{"norm": "rmsnorm", "qk_norm": true, "attn_scale": 0.22, "extras": ["some layers without attention", "local attention windows", "shifted keys", "gated attention", "value residuals", "hashed n-gram embeddings", "a smear gate", "an embedding shortcut", "learned residual scales", "capped logits"]}
Each number is 50 + 15 x the weight over its row's rms, rounded and kept within 0 to 99. Layers, rows and columns count from 0. The size before them is the row's rms in percent of the matrix's.

# up: layer 8 MLP up, 1280x320, rms 0.0809, rows 1259-1279, columns 256-319
# down: layer 8 MLP down (transposed), 1280x320, rms 0.0755, rows 1259-1279, columns 256-319
up1259 108:52 39 35 31 57 44 56 74 29 37 75 35 70 38 56 69 46 50 49 47 31 26 48 47 23 52 78 55 55 61 27 61 46 58 45 54 74 27 53 47 43 67 67 71 62 65 67 37 51 38 76 02 66 56 11 42 44 61 50 63 75 44 71 62
down1259 106:14 54 42 23 62 67 71 64 57 62 65 30 59 29 50 53 36 47 60 57 66 53 42 33 49 47 60 47 54 53 56 53 82 52 48 46 48 71 44 14 40 45 52 55 31 27 50 29 73 60 43 72 34 45 46 73 35 49 62 68 57 60 50 38
up1260 095:77 15 72 85 69 57 17 68 64 46 47 43 47 59 57 56 48 43 38 63 48 51 54 40 28 35 53 58 52 59 37 40 45 48 33 48 65 28 61 18 61 29 62 74 41 58 50 51 54 36 32 61 52 60 19 17 67 77 59 35 46 53 40 42
down1260 095:37 41 33 31 54 39 57 43 49 53 75 53 27 40 57 50 47 36 45 59 57 57 27 87 59 52 61 41 63 60 49 64 43 34 68 31 52 75 36 45 79 56 64 41 56 52 58 39 27 53 54 47 27 43 46 28 58 82 30 51 44 50 58 62
up1261 103:37 43 60 64 71 94 45 54 71 27 30 71 43 49 57 58 46 47 44 46 60 53 53 36 46 50 12 47 59 68 47 52 81 55 60 56 49 32 55 46 61 47 39 72 46 27 73 34 51 63 72 49 74 79 55 57 37 66 58 66 66 24 55 61
down1261 105:42 38 62 59 77 84 38 56 56 54 70 43 51 31 40 23 53 23 33 56 49 68 44 39 60 49 64 59 50 28 49 31 65 79 35 48 33 65 38 47 40 50 46 36 42 47 30 52 46 40 71 50 59 52 59 58 23 58 39 00 58 52 38 50
up1262 097:46 40 38 66 50 52 33 44 53 60 38 68 43 37 67 71 28 57 53 41 43 37 33 55 82 58 58 20 33 47 58 55 46 55 42 27 75 47 40 35 73 50 25 53 52 80 79 60 43 30 75 45 54 32 68 39 57 55 40 42 46 57 53 42
down1262 098:45 61 54 65 53 49 58 22 67 31 47 62 63 67 37 55 54 43 44 64 49 51 52 49 44 46 25 48 63 54 13 60 58 52 49 54 23 79 63 70 48 35 31 56 56 44 68 43 37 35 45 58 54 82 30 56 57 68 41 49 58 51 68 55
up1263 109:72 21 26 36 63 51 39 80 47 28 42 34 58 68 41 33 70 53 57 28 65 66 83 44 15 54 53 49 48 36 37 36 47 51 62 49 16 71 91 56 35 90 46 85 61 51 76 67 61 35 35 50 23 34 05 56 50 37 53 67 56 54 42 45
down1263 112:46 51 60 22 66 91 27 47 63 75 45 41 32 53 27 68 60 33 44 59 69 65 56 46 30 38 28 43 54 45 53 37 24 49 16 53 22 64 58 41 12 52 66 44 26 51 60 40 57 51 46 71 48 28 58 25 42 53 75 60 48 40 32 57
up1264 105:64 62 55 49 57 52 75 38 72 37 53 32 44 57 72 39 61 61 56 37 39 31 35 49 72 43 31 74 50 68 32 38 81 44 47 83 58 63 28 27 82 49 44 46 55 71 49 55 59 41 63 41 70 39 58 41 43 72 44 41 69 57 54 48
down1264 110:48 55 52 16 51 58 69 53 84 37 50 49 36 19 48 58 57 52 44 44 53 53 64 46 59 39 36 42 75 35 23 73 32 74 58 54 74 95 41 49 40 48 43 49 41 42 28 45 55 63 22 53 58 67 54 36 41 45 67 48 28 69 39 66
up1265 083:51 51 49 52 44 49 58 54 54 52 61 34 61 48 61 48 48 22 11 56 36 48 20 42 14 46 36 42 47 57 39 57 54 52 30 55 48 45 51 46 50 73 62 66 37 61 59 42 50 57 47 27 66 74 64 23 43 57 43 46 82 48 49 48
down1265 089:53 28 55 47 50 49 42 68 73 57 43 46 41 49 72 25 63 57 62 44 59 71 50 75 48 66 55 56 30 45 54 37 76 65 71 49 45 68 61 58 63 30 34 14 77 43 50 36 49 47 37 52 45 46 54 59 53 31 59 53 51 37 52 38
up1266 115:53 50 46 58 75 27 58 64 71 49 39 50 50 46 78 78 52 45 49 26 62 64 21 52 57 56 16 38 49 42 38 50 71 51 65 73 19 34 59 45 62 68 38 75 35 78 45 43 53 56 70 35 54 35 54 72 60 71 48 57 39 50 59 52
down1266 104:46 29 52 69 38 61 51 62 46 62 37 61 56 57 55 40 28 33 70 52 66 28 90 51 45 67 33 38 65 20 41 19 57 67 63 87 50 48 60 19 59 39 29 53 50 71 48 52 57 57 57 42 32 39 60 27 36 48 75 49 60 40 87 42
up1267 101:55 46 53 66 45 73 25 60 58 69 79 51 72 44 34 65 69 49 22 41 67 52 36 60 45 50 70 73 65 70 38 66 56 46 47 14 69 50 58 67 20 45 19 86 86 54 58 57 21 45 61 70 59 33 47 66 85 63 58 41 47 47 84 54
down1267 099:45 31 64 53 56 76 34 59 63 48 50 70 51 61 35 69 51 38 51 42 82 59 44 32 45 66 48 49 30 76 55 60 48 77 59 39 51 53 42 64 17 46 14 56 14 39 40 70 59 31 75 58 34 46 66 62 91 63 45 46 51 46 65 55
up1268 089:72 57 41 64 47 67 45 52 34 55 55 63 50 50 56 37 39 34 54 47 43 35 25 27 60 72 70 35 21 43 37 46 73 73 42 58 56 24 52 31 52 79 31 41 72 40 52 38 69 28 50 26 57 48 72 48 59 48 38 53 67 67 66 52
down1268 098:40 53 58 60 51 53 42 50 67 59 54 60 41 64 58 53 49 32 54 50 47 52 39 43 49 99 24 33 44 48 58 47 53 55 59 50 48 47 41 43 53 44 43 26 27 51 47 51 65 59 64 52 33 24 12 50 65 35 45 67 44 44 51 52
up1269 113:58 44 30 55 53 59 28 66 45 00 62 40 48 51 43 42 65 52 35 36 41 60 36 32 59 46 49 56 34 46 50 42 50 56 50 41 48 68 63 41 35 76 57 58 55 59 75 55 39 37 68 50 34 43 50 68 19 39 59 45 57 40 80 39
down1269 114:67 69 82 54 40 27 52 38 63 39 41 42 73 76 76 42 54 58 61 41 40 58 54 49 40 20 49 71 61 48 28 41 52 41 35 46 61 45 47 53 68 38 38 43 23 36 48 69 78 49 57 50 75 39 49 40 49 15 41 52 54 64 36 50
up1270 102:15 48 44 53 59 76 32 62 57 22 69 84 49 44 62 58 70 52 53 41 59 44 61 59 70 59 62 47 52 35 53 60 48 35 43 34 44 41 68 67 47 49 52 53 59 34 51 73 49 38 44 41 48 44 64 44 43 31 37 19 46 69 65 28
down1270 103:45 44 45 60 70 25 56 50 49 47 29 59 53 80 52 58 37 67 46 70 52 63 73 43 47 59 41 69 76 40 25 99 60 42 25 51 40 39 61 46 52 43 39 54 37 49 44 44 61 44 34 34 45 51 54 53 48 69 38 29 75 56 29 36
up1271 049:59 32 55 45 58 56 53 49 68 47 34 60 70 33 41 59 51 39 41 45 48 48 43 40 54 00 80 48 47 42 24 61 77 66 41 40 71 39 45 51 78 69 50 82 61 46 54 73 44 44 52 48 28 63 58 86 55 46 61 33 66 50 54 39
down1271 041:45 68 34 62 37 61 44 35 32 52 47 39 44 70 41 67 59 52 71 34 48 31 41 26 41 52 37 47 64 63 68 53 49 71 63 67 75 39 32 47 62 44 32 60 90 51 41 50 48 49 50 70 46 35 47 36 61 21 88 59 49 37 55 54
up1272 114:45 19 47 79 50 53 41 21 41 55 85 21 75 56 21 49 38 45 60 68 38 43 53 39 65 40 43 55 51 72 57 62 58 56 75 81 63 60 54 52 59 39 15 58 81 62 67 75 40 63 38 57 55 48 49 59 33 49 47 54 46 23 48 33
down1272 111:39 45 63 46 66 70 71 48 45 74 63 27 43 59 71 55 36 39 33 51 45 61 47 57 65 65 38 57 62 66 53 30 71 32 65 52 57 46 35 53 42 75 61 46 53 53 48 58 59 63 76 49 64 62 69 46 47 29 46 53 57 29 38 49
up1273 093:74 49 46 48 54 53 64 58 57 25 42 78 30 76 59 61 29 45 49 41 53 62 63 48 62 59 68 77 52 56 57 47 42 65 24 43 58 46 55 29 47 78 67 80 72 44 75 65 53 31 68 28 56 62 67 53 66 29 68 43 58 70 80 48
down1273 096:60 48 70 65 52 41 80 53 36 31 44 33 38 78 73 54 56 43 46 36 42 51 46 44 57 46 29 73 48 56 17 24 49 47 37 37 50 57 87 58 48 58 54 50 84 68 68 67 75 43 33 51 80 58 51 58 31 39 57 38 43 45 49 12
up1274 101:42 46 61 81 60 37 35 55 75 32 37 56 45 56 40 33 49 24 21 68 62 47 44 45 26 50 44 53 58 41 37 57 62 92 39 69 35 50 48 39 75 45 41 85 75 63 54 44 33 53 45 45 72 56 67 68 66 31 39 44 68 50 57 58
down1274 104:27 55 75 24 46 55 45 29 68 02 57 34 48 49 46 66 71 52 47 66 51 37 46 56 68 72 59 70 77 35 55 51 54 62 59 58 67 66 89 41 44 48 29 69 42 53 59 47 44 45 38 34 27 56 31 61 60 44 58 46 46 39 64 38
up1275 098:48 23 44 42 63 60 77 64 54 50 57 83 65 39 46 53 60 33 27 47 31 60 44 40 67 60 35 63 40 75 41 67 68 74 65 50 64 75 97 53 39 53 42 69 58 62 63 35 80 49 46 56 35 47 52 56 58 32 41 11 54 46 50 44
down1275 101:35 65 75 44 70 50 59 54 53 56 59 49 45 41 30 36 60 27 60 43 59 63 61 66 61 90 43 57 59 52 69 08 48 41 41 36 53 63 53 54 22 59 45 56 32 38 66 65 65 67 67 46 52 40 48 37 45 81 41 73 38 58 67 38
up1276 096:31 22 57 59 51 51 62 57 79 57 54 60 62 82 31 54 47 29 51 43 57 87 48 25 55 34 43 50 54 65 00 50 61 43 23 32 48 28 47 47 82 47 42 71 37 51 56 49 62 65 46 14 69 52 48 69 49 41 44 43 59 60 42 76
down1276 096:59 60 47 62 42 49 28 35 61 67 55 54 55 26 58 29 53 56 30 50 34 50 28 47 16 53 26 74 49 49 55 54 40 44 39 55 22 46 40 49 68 60 60 50 60 38 30 55 49 57 44 67 55 39 24 43 53 50 68 73 57 60 45 53
up1277 104:19 61 48 48 78 49 47 64 61 48 16 54 68 28 71 62 40 47 63 30 47 83 68 51 65 27 62 59 55 62 41 77 54 34 25 74 51 52 70 63 38 61 47 84 55 44 33 31 80 37 41 08 52 57 79 36 60 48 43 40 53 43 62 47
down1277 105:63 75 42 39 77 59 27 63 66 27 55 31 44 51 37 47 38 46 83 25 48 78 49 54 36 37 59 44 38 55 47 31 78 68 70 52 73 44 59 22 34 54 45 73 29 52 36 62 64 67 63 45 41 35 49 42 50 22 64 58 67 50 52 51
up1278 111:46 39 44 27 56 59 34 69 37 41 64 41 86 41 68 53 53 31 48 33 50 70 45 60 62 18 39 49 46 72 49 39 52 69 61 62 63 58 82 57 37 73 14 65 64 60 21 39 62 52 24 57 54 27 43 40 58 41 54 50 25 19 60 23
down1278 116:59 39 61 43 53 51 44 32 56 46 55 63 56 74 36 58 54 33 45 31 84 55 61 64 30 76 54 00 56 71 76 43 53 64 58 44 54 71 45 65 75 59 52 32 30 81 73 70 45 57 71 48 39 24 36 38 46 29 89 61 40 67 57 34
up1279 094:30 45 32 39 72 53 40 54 51 46 33 68 54 52 70 29 55 67 10 75 66 72 43 29 27 22 22 40 39 62 36 65 57 64 55 46 55 77 41 41 38 62 36 58 59 57 74 30 62 42 29 35 72 32 59 99 22 64 44 17 75 39 67 53
down1279 102:67 42 50 53 36 62 47 61 41 37 39 31 44 50 64 38 64 44 41 56 40 64 50 87 35 32 40 35 73 67 58 61 52 30 55 55 92 45 35 63 24 50 48 52 63 60 53 47 54 44 66 54 62 63 51 48 51 73 49 40 64 46 40 49